{"d_model": 320, "activation": "squared_relu", "positions": "rope", "extras": ["some layers without attention", "local attention windows", "gated attention", "value embeddings", "hashed n-gram embeddings", "an embedding shortcut", "learned residual scales", "weighted sums over earlier layers", "capped logits"], "init_std_o": 0.00903, "init_std_up": 0.0383, "warmup_steps": 573, "final_lr_fraction": 0.0, "doc_mask": true, "dataset": "wikipedia_en"}
Each number is 128 + 32 x the weight over its row's rms, rounded and kept within 0 to 255. Layers, rows and columns count from 0. Numbers have three digits each. The size before them is the row's rms in percent of the matrix's.

# up: layer 4 MLP up, 1280x320, rms 0.0582, rows 88-130, columns 160-319
# down: layer 4 MLP down (transposed), 1280x320, rms 0.0536, rows 88-129, columns 160-319
up88 121:125077073172174149140194081103136091113176148167123132095134106119113151164143089163114146162059090121152135124076191119119072138165172145139099193153076159164074139133122164144112115150101155090079103118137177130142168171160076129142161143106180171107154176145132108128153052108108116100098125138124125170149169084178152105099127139126118097103149116162158119085177112106141207148150054066179166124119093092093201151161140119130111115109179166073201087158132166132126101104154046
down88 113:115112132100093172148129106126100132157226141158052137122128110182131117144178088146127135118103141194115161095059194106142114150102136136109121147129096135087128148136116165120137103153076070118105073162119126081154105203069167164067089148146159139102139051107088095131106093151094104138073152110089118138133124087147114119150077095133097136137076142147103093124151144121168111080154112118138120080124111132142154127119114111147126115165183125072142118107152095147147154195106114
up89 120:144043120137135141108132132094195085158167089156130089116129154056098127108100150157162093178149137156080105134095135125142134188104106103181131131154125097186160112123166130133139118180083191131132130084149137133151152149148127155159078130116142165189156181100151191176126082145131168153081143103125142163185177117124195175123149200091151174161152139193144128083115182171140191148161130102127198124125136097147132131116041147145138123049175155121184147114102131090120117160166090
down89 110:140133145151078096144117137101132141115117118165131091115120139163129113159147169137105075138115166112154113159119045105102176074101135168139142138161039161015090073136147170152118045170200096131181165135125192098186155159134173149116168122151124132080083143069100125099194127112088143149144153069147101097109125128087113138123138086099166116121169114105098114121127089135118142073090151133127120186018063089142114104147057166139104047144114104115131156133108127148113151127122132
up90 107:066109112148090083154134109134144065181131090088120149140123205145114107104173157085159167145092053089153152135126098120141152180112125153109120098129134181214080116127135192069117102110129133154156122115176114132148144126078083140151101140099181127193103162127107109191157074113187129141098089124122105109168165109114217137152132143132137106113142122146094140121119115151132113102178127138121129130121124148119176121175105091098128144062141111108122104100143127082111106142138112
down90 099:105095130117108090161156104157147099122119157137085095142110110144146141167135142116123208149140172142114160180153083113132118120051171076111154086101140035150066110117116134114151105102125130096144067106156089131155195121158085147149086155113188116141109107127133185105139125094140141150156185143082181120076170153143130175165112136123101149119129072122079165119147107103159118143105105160102113152155097135108151146132147127166184138061142141120073139126180110121128123128093147
up91 101:052109110079069119124087113137103141070146147088104171202166150077157074103108229152103170104116057080095097187122135157138124166130150114141165145102089165132088182140210117132161135125127145134089103134154111169114153115142144086145174147102157149173133127160129142111136150137171195135087107087155156181103181151103136153079188135105068116133122130145203108136156121105137125149137126152144115145137134140156184119084113134136125161156142173142143129079168147134097125169150139
down91 092:123157127177180171132085112137163129173149128140138136166138137098092190111167110157120107106159111132145139171127080113114138068144173121101072129159143144089130129189152152082118100149121174131165136174137143133173144150083164156139114075106126096108129126041144129154105169196111129135108162128109132178112188162130125149144195071143201164136112095117162130108096172182104112136142024165139121088121139129188199088105143185143137129156172083104131138096103067124086157220123129
up92 098:133173120165133130114151109089088154187160071080173135109135108155146061083106163198096211186114135127172137117075100110170101194137077114094103118137128140143119101128124151170139153120184143120084080136119097094115128120110117063072071126174145108167159144147111068132079148116137199127134078172141125147135139173164152192095170169118172157135145111189164125151153152090085153191094171175133094110159161079162191099082163102096157162169141155152154168086078153080167133119131117
down92 093:121177158105098159164111132084090166153115073172151112064143066150139121122123105111144153136142147117161150139141194133096142147141106173092065098150134163159136187072091100125118122085169110086117142236089115174114098159063161129070112111127103115124146133109115101131145118174067074115180152150149089099147058075146202157173088169089136125114084155106103078191096078130080136116086088148155164122115132151101136103162105152186151182150163089138180169127110057126136155136095132
up93 099:121124096076155124115165109122168085168113130109175090127112150122144101097120178161111161141142174131111131109131131132112104121105131144177101106151193141191153128103099102126097158150153099140082115111142117061158092134095093063109125089195141153121104155118182124157139162077101070072127157146160075103116091116117151145102107143151119175094116073206087128145135165089121107131083197105074123124153133124115171102122141149112117119131103110111098178125076174121133150135181132
down93 093:114167128083143148106106019136179108150100141109130105154164129127059117116210119163146109105151066130174147110153175162182118172079101126169156166112153112129172100098149047170127180168075171099082144086081109136169118109111093168156142112077093186089140100128141138158098138163089142064147131113153164067126102156141103106141122153075124169101103086119122108155094066122145120149162174129152170092149102153203183148110136107138127134111162148119097098159060113141193136079136152
up94 101:106140127138089119069118117150109101103139126080124112167116157129134071160119170166152067144183165098134147162164110170153116113122126084184123110153154111176092119145116134164077125127169127055112102094163101081133154106138090137113148159147135138135122148097108088134146105121136106104136128194141157142143105095152128129154107144106072092137111079162111121101141106122107107100115182134145124091169105133081186185158114155130137155147219086138194181136165144110092163106146171
down94 096:135144103114124102115124164110121126136142173161203082130137120145139094178157123163095111126098171117140128175076128112120074123124165081165100148122134137131102087117157146109161084149160117092132188180107209089121174077105148169083124149179143146099159138105118140104169060138100097160175168176124112154133102116168129127140119145128097118135146158101109153133096094096167088147091100108150156105175167046105160134068097135118094124076122106137235168080137139178129130078057108
up95 089:142139165088174110093131096079205147085098069108183129108109125106190125095125151088114134164066097180118083127085158111174123129086106145120130091175095091201169125131121121096116185139112126108101160159150149101125080127148139114154108191142161082183163134139217108195113122090172103084096119100113056147093096110101113143116075145173128134121166165120134088120179168147051142114136152089111082156156118125144111111144086130163130131137191179113102149129096147143099147112217126
down95 092:125110135127142113130160091068106120127065124205137135095142110104118104132121154104125166168145097090143155121126142115158127133069077099136146129094112110136104112154161131086144139154098146115170089130157092103150123182132064079141059059131134185121112152127140146119169036103086163093094114130146101123188090121128119141169150152096099115143206142152160100146170138097094111111118153087124179078099040100096121138121151110122098118180146163121168104097093177050099148149145106
up96 107:084092090087091153093140181092082129168175081119086154119135144100150174148116154113146155141136110075157149165133122136135102143115134162184148185125156128129068097147156184132097096080079149148144138121144138109125199157143162134127137082162132156134176099135125103155122131176136152082119073149131132140182123091118119163164170126118108173169116153152127094159143156189169144109151138130121159112126122125133142138084081128058109132165156139120142120192177138034119086125134172
down96 098:111088179076112094111088176114171103126141126184141155122132143121049137156137157109161120112197158094119123096105179134161181153133164164119171169096094104058217088107141133094142119112127093121134114142109129158159127178128091138117171114153077109127093112031145106142154166127056107154139188120176154181130132136055147126164176084078070140181117200120089153159123124174076144085077158126184088130095076115107103167178103091098144120145157123132096153097177125138147141102124124
up97 118:102118085196136105104140168098147139190043199137202119111084110156186106151085105139125194142135005074117130173139141079128107176101148136141129139066152161149137066144111089163080109128155118153104135157142163101118187097140159078147082072119112121156136159073131094135139108131117165169066132101133106164172130160109154182120136154120135109175142172131118111134113156133133155129095160120105106108119203126108088101195110143115130144098114167135201145107115135092102129170104155
down97 109:137142150147146149127144114117117134165078159076137075185108206119108151135158063102154181177072119107142155189082161160140144134150160174129106172085185060122181136088083152119089117136098104169181144104094075178154181135154146085105154158144154143145105108131164154122077159074128175139133159132100146159114109110117137145136147123121144103088175122180118135149177105150097171129074157095148076167152231120115101053110122156127164094140091128136106103150171130142171076147124119
up98 059:099102145159157107090180102094128069178137074065140132162142205090145133150138136159169097193099092091094131100107098121080137161072153142148133144170135139121078118100114143133156159103174156080144115077158136128154141132091135128178075104126086116109189122134119091176127181158152176115124122115109118153141144135105148152087089118156095102150122183197108082136184202127101130173131123157101139075191127121092163163128140150142156134120164186100159101126109129124111109156192128
down98 035:105091163100145071107072114141105147061110134160156144152107149071125077095139072186089078070100109162168135135164129111176196107125180130088167139070127134055130148124119050121163131129129148068134145116130154193113131130159079147153124099197085059165134123128152161132184114051129136176134207096103116202178128132137145102147160110119128171121101112124175134156150128095128151166135121133095153122126122187130125124118142104148140136127139182128164089057125125150088121084073168
up99 096:168084105082188075057095114169138143111188123153139114139164162154206110220132170119185116123121122129128097151163146109077131107137101157159104103154132175155160086162157181123097092142113145143142100063135135141160167111173156132157142140177065155160149137114148168166140113185145105059122116137153116190142144135066217093135157159145069096149109106166136156140141127094146121169124190090139146089141093134134109101128133129091136162148157127111133137099121121143084141115129132
down99 075:146089110103122113113187146140163114115158129116180140131130106167130134101116100162112122127158121114075165164122119114133125081044147120150175114139139091128109109139133129122182157162143104121184131161114103097135151134111163165107112114156218136154133180136155207137158139114195134162106145192151120144075142158169108081143156085130157121115146159127093127143096124134159131109151124141131150150140185080125074156099158146125114167127069111143150162128145090177134125084068178
up100 123:146132090153187136116107141088094098174176119090116168140131163132139136130109160155103158088096154110164151180191156126134092156124064132078099141146156129140132095051112143175096095115142144130111163112132137139152099102143134125194105106112117120147120160074128109190101102154122097100122119209147108134129147141077139109138182168127131115122094104110161081124126159142100129113211093111077113152078169098154107149125139090135175129162142123139168155144128112113048141167161104
down100 115:111115165081135131117074163092093099124177110118093174170130203100129078140138089131101149113145171076085100141104173136112107130092118137090079177089129119163201169083109096178114146129102139114061142149149141124040159173133119114121111160164147147102084115111116119159161105176123090103117135154130139195137089053146099172151117175104098102155108134100131181154137166158096095098083116164192122144078056142129113129143150086164130194087137136128144171078144081158170165152105162
up101 102:135117096137120154081135158090074125075125115147107129153087116128139081085167123091131081183129118082112163112181090147137132163127093083163157120102115089153108164127152107142111135104147147104108132121161153117148123095158108144146109122109153125135201137127089093169138098120152129097073129109137132127180116159091187110112120232101168093135098155132088155069168161106144128119150143089089141135096101102109110142176164069176127183123130210143127093100131163082123079118207140
down101 097:147137137109179164120151179097130151107088124203126152162147155090121157086150138153116042182122117088115132127159062131119135140174103125117093147174144088106141149158053144121164148137150113113090121104160136152075128161139110117123059154134112104155101101160180017164151123121158152084091150034104111102148133106195135140124141163116120158146083156120124105143156115154120165130104110092148187158025124105112157115169149101105094137076088185165161067103124064174095131101101110
up102 123:103093104115149123146105144143145104147091130147173087180153127111170114168180102159137134137154159151129159124153149136137129150136163054128110173158147158130161076176111164110152146167114220095175165066221175092132127106128094199140153182120145122096114156129108137195143133097159133111138142145160105129136137142134150122118075124149098141142159110167170127128147140082154119154149141089119138129200124116080148177131155105137178147111138148105163098144134198162095146122141135
down102 114:122154112128132115133133131206171146222111021090102178146196133139100124107169153079103130168124118191137105220097117135096183102096145108100121152137119142171178106140129091111086109081128140140171147119099122143193184157196112114173095093142114165115126147110152144142128111182200147145132164172112133182178086143116178119085152156136135146107114150132073100097102129081164174111080125130138153160120141140138137129165126153160180122132108145201115134171169134175147121118113190
up103 117:072152153105107135089147129112119124224162118103101094179111151091119106116096178121104134123050126120093141218078151171156100206146149095128181078130095120147137118133090109139136114067142121120136161049182073190140105167087135172153051113166103118122168159116149136161103114158127162139111116123144141098152105159120124133142140184136139101156165143206169137153156101157118138185149081129175105145131141146148139133120116084144139163108117109143129136134094184080138105110157086
down103 114:113171128173137127124107124132082119107174103104077085136112144159129112120152163122058134058111086143100194160145114104164139171155172093160198154129119115100133167135089124132110115095090188222136114135128180115147114061139126149140069135155124102093133155122109090081117168115168117167135132096133106097138157128109106103133086124147140110155172191115108134078131079139162108144134131168126087135162144111146175132123110078111133151101083124169144111198124132153117156079144094
up104 085:115091164147146115164132140164146108131095110119152157132168137171116106141104086212064114094182173127145145161135130120141124103180118067162122085138112119126136152136113155101179137075076088090127169127141137138158143050126169118180147204162163084156092121112134086110147155094103102117114092156146129066097133116123138150100143166143086176106104154108141131144099150120067089139130128094136158103110139136142226139152168105161074101179101122152118112079075127094146080116171107
down104 083:127071073107178118114146093143188087099110112076098172112130096107114144121124137124151105120188132140126182099129130169191114183108125083163172200127131135157167154088231095140134175123126109118072152106134117167143081140129148163135109148113158096184142187152125145132137079139111103068093113164143152065123101106080087089126138143171051119164127143167056070106155117124111094123138103130162196060163131116107174135127092125102055189104092133152103181150101111163157068092161145
up105 125:104097152114169169117086183111117123181195125115139132077140129162119115132138078134157183104087096165142106140141158129132101120114092158141148076124118164165106149108114143107133112095057153081091125113170125136147073116101168171070145083137099162129087109124162118132092174091111165093147093078143167168157100082108132159154126139123178200118076172146130066126108092098057103102126065140179115140152188170109161148126122104075108140164191122142178125115141140084098185181196136
down105 112:193097073164112096170165168137208158104099121159111153112112059218094165185142123118063087126151147112116137121145121069126133097131168105072168130101095090108094089121125095152090099170105111152122098131106115165158149103087114088176131124118098101122100163073090200147078154098094126139155128101115164070113136123129096070120111107120118116072153075127162161103150126090116092182158120148140117192103138147193138102093165121127123142097068059163042120142183083144123149082087151
up106 094:094139180119109153139148149055134085139142132128128136152133122117104089146144146150128089095089174135154063186096082141151126114124064043124092184214120053183120115176113157142149130114133143133093179066167157165107105138138135162132127158174091144126151205086208167151160143099153104089084123130094144177139128150075117123115172156152079161109055146165084142128153147113129125194151084116084112144138158118110196108145127082207139179115113150113181131151074139073105103119158086
down106 087:165095112150142135141165170178172121154142118123134145148109154104108131154109128136110125130095131095105104142103169098094114118083100160134141127059124105114199112104137107153130105123130148131125108197120058154158181193120140105040137107149089151148134162146184164131189053192128071142158114131204148192122100147126114162104111142179141164097141157170139140128135122152185163093064168140084171069111148137094088060166129097158145131160112103147139185123121136170110128128109160
up107 097:156106166077209179124126149086183096098131123136107173141127128133122143156103126154147108079144096100131105123130102098155153127104102147143072156125138055188149140084140135132146144088109119086117126137226161133099089157143138069096047094150156156087170153137147131172121137162145102149077093129088142132164161116141127128066151118141099128192085087132089076109140099147099122145135117116111111124152116125067128098127082097154189134099131103128166135129153152117146149147204143
down107 097:111092135130127118047183098184135104141171130122121159147101090133143171098100079175108160115140153093136047208211101136147127092101091099138118107144064149083165164142085137090153112108073116145141097177149066138128144228113156179136149092183132095141117122169157119170128141120165116090130169114151168141095124127094147147139131128109138116136157054139111134103104112189122169085094094078093121106054101151162153141154138134142138156114133105104133182133152162140099122114120148
up108 092:120148093162145114142153145067156178126142116108195132111098127079146125168111138145144116180143111108128089122114098141056035122149107147107113175085171097170137093122133109105099069154182115128079163130136129133118128126164167139103180092137107158142082148101163122220150172097129093089157121139105066120104083114117093183155162115173102142114109164173126107125164210110076143110132177151120175105128145103117149106135098140194121157166141093125110200078074150139112185157177138
down108 089:102105145094167105093118109093103113100151162137155134183151114096087103129121045084102065098139158129053129166167144077146113137113129133130219142093132118197060124106119111089147087151092096065077114136122073174185169120135123110163158052156156166191158088157104164157139115119065098117091129157137142109129075089194134106183178189091125119124131146139134068149170098118133110142154165142168152156117112138066164154120134062081148120129173140141144116117118128114150133117141133
up109 104:118139128151138125143158103124154173124149121094142077158105137101151117122104161121128149105198145182130103121144130129106094146124121078161154071137154093125137026210118057085156193147172104166185134092144133162078121052168117112123110118069089142223115090127126147142116079143157171088173175103133137087106098090082123114071167158220149136108128108179108139082194121178151189150138114083056154129151168126186193150181081107173140136101175145111112112174149149135138103112119109
down109 097:063129089092138173162131134170122160140123120131135175111171150164136137133108140096145125109135128145155147176155142145185125160061099140074130099072115124141152138149126142114132157064103131200159096133111042174101123148105139102086181145141090116191131121134141112135123071124159140211103135090120125068080110128168098144150114103129120154093125113130173155095158154179128111122083145078092118141065097116110149151197111105167141137101164144114060156153148105075134136115075160
up110 126:135192120130157096101142153090087112134156140076151177148121174151114109148145130128156150105159130134162132151171090250133162167100097120220142109080178150139121131085159142172128130126067172112142111104178165096103117145132184127087174129191119134153119104164200124158104142169090157057144101174132111140162094142120152116148164128157121164108160202150168153141184161127116099105076139130175140127109144117156125140131114121098112190100108176090123107137065121114076136205149152
down110 111:080177133129125124115119107031124157148113135123096138139073118143145143175168102130183142110107067081185086097121088127142159151119139163171173152141086113129121084121192151170115118186164174155128117105100177110179117193081201091111191147114172126173121102132123133116061121155149125156152166127158187087168145107077128141134152143143123123099118177110138140138135180147199150149119110152140155150140153079129107147132132177171117096213125127080092117106152089131107157118087164
up111 118:079094127128131080121106179159070173117081101098138135155180138081180094160085110137131151105159100096154103101166116166087143157121123155115139101113154183116112140170095133074143135111091138084104171122144079092087179119128149155180132123085138131124137136070164075137126143135106176105119107074133090191161096118061155126116145215034097112113130192156155144157101141098070106119123144085154103127139139142111129125131156153157058147090160147123120084116104133159092089137113111
down111 109:153104094134141062148109158142137123124093140141091056139181094231137138151137110118128138163151132150181087100094128137091091146173175109117160083142150122102114090109137149096134153087114101170098058121124118193086076079152149103144100122154177125141155154191184099187129089119079148151070136121090146077105127128130126050084149148167145173119135151181141117128111095117133102140139166114190163133171151131086091092119109084157137157066100164139080169114166146106112081082129112
up112 111:167122125138179105126118141166130050138182144145113159157090196190138118188181148103152128171069130067124178140151064130159147100124154096137099156203152171193098125115105170173118115162115180156107103126114128131148109142124087174185108110170167174106107146030156126197106112106152088079135049098147165145185171082171159130157129124102150118130166175126115122106142163174138138125172119187143123138173127141140140125135161140136100149142158105155165107146058114111097134188139111
down112 100:110152193117115142141159149149044160121130114142086183149153144114086108092106109102179130066100175154133147066134204146134128116169147144131108142109141086133163217080174111093128116120085196125147171141149105111118054167124198178160107153144097168106152113112148132150122127175114159105147097073209121133112081120159117148131159142116080159135101167125143096141136154108115124126136118114139173146133117081175125161119120097126122112102158133120126135165058000126158167115094096
up113 099:130128112144158155116154136123102112168150154114120142089145092100129098142113097110165137189133053135053143122196090199110157096155118103159141098189132135176088141161133123113094170127114153078155070081213146166142143167140099115158104152174102133174155139183192132160181075145156146112083066155150134150150145166138171120102115111096082158116117092114138118104106213147079157087087101141100180066141154071104172139134094127172109099079138122145180148087126151124096139150153085
down113 093:066136123184181082093157162218173126155075126144142159131105151132139165101174134175158120142177090171198064108103105134115115151111135169111129131092113129149079186097165082153132145084070111123101184153094102163147159134104199137151163158140109084087196088136153109078119116142133166146150143121051111130125156157167125092120170149152128145159134120087125119131088099175174104144149115143120184092150121130163136095151167164142141138117183133073105137143094113125070155150102128
up114 110:122143091139092139098093105105126138118077126064091124154133134166198146135067137089168071072186125120171103151172135165069102098101116112100161104110109160116088113107180111132139120085140118110101107099226104178102106126143174094088105105155127133152126140136168122121102145127149177153083100112096146127136096131082131144098115132139118074157134125101163093041082140128127146092132111141143117138133172105188197159159145128139098128101128156170120132116117159143085098150186128
down114 102:151118142178138140166117120092143155131124133139110162132131146114131093098123132101080090101117135155093194128093234144155092124142112076160159124127224150092203123054148087141094119155131102182133112148087136093164090084112147137113131129070113161135107115144071149128105131103113130134143138093145150067112088158084110119098110076146137116098213094153149100104101152104106098129162157180106127129116108079137115133130146129123138098152096078127101087164099117119188119078097100
up115 089:116116137134126162138113178121103157147128091066141130115173132143130086146128132143157123129106101155163130159183084189099116191115106108184122105097130147078105068143184166143140131145137179161114134087131128091133119127153186093076162146128147093114134108078098140144091168159129148136152103100111101121160142113072113126125137132083144188086111069127168118125137112126156197172143125168160082114113151143134185144121111103109094189143138152173113135155139182119151082129153137
down115 085:110151115092105188129112185109083175165159164092130113098099116134162151170101137110129147125179094069111142181166163160076081143148142125130080087187215171073099096195121115086133137137120114105179094100124142156173174141062109106122104102124117148122107166165095139145159106128137130134191146186191110142126122145155192132117169078141186142132111126135144113161066202103143138136078124164116162109112172115148143164170182128101136131157050091112132139139113127120140101135088147
up116 119:134077072134124148115173107090186078116085151133099100180148161149111112128138110119128126137132149142124081140109137149097099159056137120174153185154113162208113064108160108147104134118119151115091132103125114145109105156089145093092134178101144172149132129125080098163098128101165175032089125136127106165143118108064105142163173127169075146177117098134130123091156118144156107126117131139106090112160116144107134142117089108092153203099138120110174158116157138130130118142172100
down116 106:160220182116106141204125124127116146075111129087159186158119135112226099132115143105121093101123106157127141157145133162089111086108098116115141119163120102096123184094102197068139090066067127120068145172164158126118115092086135111090109150099112116123104075117119073104177135200101138081111118109090115156101171160135148133218105145091112140163046134154100111104135149111090075144117127114129090157153074176134137122189137173079155146137119099098152147104132038156096085131149133
up117 097:189134130119167096124150168080126159110102157153139093113157151147081151136105151098182089107151182141130104184175192191117081162143149124123107171166134167123116097126191134171152181137100114136192086113169140136123163087161087116149114151114092129160136109171107135151144147160098185155061123081156160165155114136148169144109090111112109165134109159197154130143150154120168173148087143097128170109122111136077151165080147156153161161130125103117151063133120125113129153107143116
down117 093:095142158091122156175140083122160139128146083143121100117204097100113174172098083162132092146150093188137099125102161143155075132126088168142126166130183156048096134182134100080157139145077120093141151138153136136103158092078109116147119179086159147139139111225119104126202111124126081114081161143120122099104159158163156144132117155118072132145145130157109104152101111098201081140133115124156156067153130164154110182117119132172081149116099149103142116115121090163113159149118094
up118 091:143135152123088079120160167132083100128132076105138117151127130124143173098091134113122139135167149110117155128169143105107135111144153152155136142088159122118114146131102115101107094095142123081123110108143080103149119074082183171130088187099097096153176137106176155075129113135131103160135074114139125191109137170128131108106202133144104137126080176168077085111147146148143078181094098171121133068112124086105134156138128091109132158087112120117158197130059153133082135112135122
down118 090:140116086111066131096076148123130153120125107110141169107086130083141122137101099125128085175084090169094128178066143147175098129150136177111119131088180178133169104136139107215135080091149154091071186142130086141122066112093116109059122097117133121200149197201158115149175125112132116108163079123133104139100088193114101127129078096163132099101081146159081081111077098084165121147163191167155207162116158087136132151148146151119126148082114167088145128131114099160099090124130099
up119 098:152124107165082122091128164076109138077127139132145069110155151115118166088140064142121069144102076154160139114140164144115117074110098130194127143159175105142138117152136119156089202177112147162139088110189168141143093121150142131117104123157087157123187113122131173152087168052185179108126166159141172171115149120128106165089071109160125088101134172127114124121177176087132106201177154130070138142129128091115133108127118093109104144124189147147142142119108086100165128160177111
down119 093:098110144211159036126148126159128160117088196140149139140117139151211120116131137108122122153084113142126178047156173092102211133128150100164080132100118051126132076125161154143106117145138117106138117160070136105172105087176142135101169130160151123156105138101105108118151130091098131102120121112110144144115082144157119092130199117093126094128153145109098182100191168053125061102053134171122071175157140092086132052116083144137152137095137137142113157135155179151129110114126147
up120 086:071161156143141086091140200093134090156120175096144130196091166097145112149141190098176132197139136138207177163155099153103090106093182146191173128140093131099109118191118159139116165130112174106117162099134182151115164131110144167206151173100131139110146193127113108187141145137173109176133146159120129183134133159134141139208132161124134103109147210107149146137169128101138114172169182093124071132124150062054153109149141083111120128137087177141168108138129106107134118093147072
down120 084:152103108085165084138076131133155069112160102165101137081149111100108147148148176112173064161053056136159135070159126177165097127135104175144084157116138151107148058106134126197122098116127142086128119115047151124121090159119100151122090202060110073143178067126158143092168083125123123118088193102140154121119102131134124112143110110104122197168137163117106104119098088118188124122139176157127120095111109133110092146122078132094140136122161181132142144144091053199172121110118103
up121 096:107033159118139112132092187143137149125152109125098115164174126126088071085149143124170108173170136169201170104139170151127153154115117083131127061127164158171110176142101143150139125093168205109111157111123095115099124123215130132172134160117150111156204119103162131144124140170143174102140069098155098165168136123138115140122131171162173118107103124118136104097150114087135131151123155184149078109131130153115084181094127114183054151131171158179138098083122150155139108105147142
down121 091:181138151089150053127106121202135168200137148188147155100137163133134160148174129145077083124122129154126175126089175111159111157095144132114128131156094134159104141116111138044172151130179113137141134081116090147121130101117119091153109122121188128107110168104115107143154065151042099162143116178186156119186129177176179041185165123156172148137151153138104117167110134101181105150144054172139173105133079126174136157121123112116108116105134101109131109137145138116083103080128173
up122 099:095083086128089135065109167054107082189142148111153099161121191080082130162114169085147100086129136127085089132132082171129053166105154160154157111128121079139115035099163144159113131154121146168106119135123156150123168062101152120182158103115146099089116108166176164185154131171175158165149148142156037151166145101155130132112104155112136103094196142147167140100116138108132103159170168129140144135127202131159137167129132122134187145162096121127111179099103108106157102216143113
down122 093:093072076207112149106119079135141081129149153149180129134109133129106107159096127124157141173149165128062091181112102134204120100127140128141180121139104127132106116151159106127164143135137143105158102113092068160125174109188076177128098174138135105127178104093115182129179136089176092067092128111089143112081161106116061073223165130091097124136080114177162103084171158133096139061197140100140132123108135141103118197095099130165088181105144121148097085101176143124160086117152167
up123 113:097187141117144170067150171198137124123168088098146088165122170119167152096149100143140098144085142140164073099127109116087103135121138177111128138096152166117126114130082137128187181093107154120116133112138111094115161066176144123119186134126109152122174107076140115093114153136155082087084141153105098143120095092103159144098120146149131176095101176188142097103128126119189101125159147115100190147103160133101136084127149115125105176093182148116109104165135114121061164147122180
down123 102:143098073075139161136134168059103180133112151156141165139121083130154116134146120110074119139083143139129163140092193146150097098162159066116115121163134105147153137153099182150053097178084113091117135140144175119109076161174122130137074135158105127102155182200079114161123170139145131130156159140129059132133080110190113119109092127154097090118119109114093096172158185020072109149137098142162120190124154139140091150114133173123152127190117118102170148126150179138139084113106117
up124 103:118161081139063155151133144143087142125137146177080113163133149121151164144087120121120107142114081133121133113105112115122077132122144101131127129133118109109126096150110154196140104120111159129168161084152180191159109164122128213161092091111114125120157168083181145140127129137170189050151116077136119171149177096064106142142141156168121186156122131125166105068110131112111109108171096111150176063154190122148050134090116141170121139125165155179189127130072121141114174205143090
down124 096:143086154127114132084124189101128074145175126145157095150148093145124168151081086085122068185149177069152083149144056108159105116129112132127058129068152141160145160093092183096067146101128111180063172141161142135120135118157123115137151110142114086120142051104122143147106073083160065155125101094075165159078136113136174104151158106131136080117060061141099206126055113152092135133109109105100113124120142152125122106120121158150102130118142148143151143145162092135089176180140112
up125 098:163155054153136090120109155109173134164162124104113146134144161131116135118106144160122162075111084111139112116102144104119128155134144159144138178145102136152123112172101119159172115124126146123187199103141138145136124174037127086119121091046135122174119128072126112154071174199095182165146111099132125189186135121136148139117088121128147112155141190141096095148186146170159178180071124170150136129121164116138086122151070121127097105180136068127163060127085140099119164138148125
down125 095:076107117135063152123155131193135096118091162105111106108083114154177139109092135155118153162125166054113115165128104109117132105107180151110153150111118074123116110123129152151133111125153097075079146143121137165176107125147139104034053133138196160169123180117159074079169071112105105111108100153098182149081111159160107110208153139174102187144114107098096154188163119150105117109152122147094118183157123142126136128107132082125170099149168129147135178097112143147093084137130137
up126 097:089167144107075150145149098101127077133088149057132085100121117134149172122116148123079108180141062136193167084120140174119084135153133108147117166077105132127038176135105127095113094175125114110133160117138102119107150115112116113121129188147111154134220098113071093099145152133153120083081098186119111106121137109098140101116079118102127117117144064105136145111130075101104133143122154054093144120152076109139151230052136095086144149060152163055141128141157139098163104151157134
down126 081:138138180089126109139099095120144151106096108117062095117146091154180115142090089089082072198091122152076135154114103098126109108130128167141074148143068179118105161147130073147108124159045089158115120182105106110117154131126173101126123154138127059116139124140097136142089114137090127151100144141122174048121117117145072054132115127091147111099125160126111147130132127133157079088147185159118116121135074153182125106121105132153070154159108122134064138114174079133179127119081150
up127 106:053164133121109112145135149141144052162154152127140146107092124122148134167115186128162103163105122129152153096193126194137146156119121128143170146148159170098107102210116142152153110184119175129179135065248151128079112157129129156105161172136098120109162124121128122205153146056121152166141139148144132101195120109149169148136105139128133114091129132200175122129165153065210144105067137170117155117079152109122118192133133085105156148107188157104143085193150189089135179103152134
down127 100:122107060121163111065123151125141123147093084090074118160143110180108153122137150071150095143122161197131103138139179191061158128118135151128138151112078190167157103097120118124095146111083147122100118092100128123182136141159125084158120096113106134126113086148127160109115108172151124107136145144111144124172024141114179093114167129136111163070103178114158074095182156115147122103177154136145108097096097146170143118165140148095139156136149183132115120208124183224173136190131139
up128 128:113075164123122130100078068149141140086133117133105133184122142096116093198132131113150097097159161084132133071123054149127132159145146111138128154099132124162117154105137185113129111077098188130072128076186162152092156164120133176168160176123140082078135197111168105190096100104076130056087073107166148158181162139132171107161155199148129137138099164130169178096146159109075148117121122169140175121166145158143140148119121147110146196134129153136168145098132124139125103099135119
down128 115:174077132150097094172103071154098159103103115172107080120134140114154114130139157085093087097131189107162117047134195132176210123126122094122190140120135120155142144130138125128120156166124127152130199123113138116116068150172098094167142106158109156153126075089097148107153075063171172068156048089126121125115124085127176104144167137085104113128084118112102165117160061200100086125103110169154083099158129180159100146105154125095097115094077167169092071153115111195125122139126097
up129 109:141135094165131159102131090108099124119183104096139106156096151125151071138137151133134138138131148047088123156148100193107067178108136109139147180140192134179106085134114130126071104117114158141091120118116148143077128053127124173114140072130146136091107136120148117168145136135114162135134057146172114154152145179124149132125111216149151120132185165120140136135138168081180101095172131104125143150170153158144162137104170090124179139138105155096170167107101115140109112215107108
down129 103:138102199126144145162150105145107135144120100134096187154120131172116116120111120069154170110114146161133147105115181127193156177135124134122122133137092096162149055139133076154159085079156133106148079107102070100146186185158114139108159178127109065178148114088081153151152115078172157123109098090134147110110156143130093115151161103147129163159204105120148158116182144116108150131104105100105146164059104171165066142148113157105095121060140154154030159161133089138088111049107127
up130 113:177091119077121146095120162078089153142085065119150129122131160089150133097127203099169125140109086115169166117164154209125090151151140168167097065153104158137136168141129167095151147089121153114151124122088117046119112124130147140121111127042163104167176133164105123100162099196116165136154081164110124117162120139094162164119092191115146140098130147118148128162157164042105207109168133104123126122089100132092110175054070101078145160169196168131160110068157118139123102204145098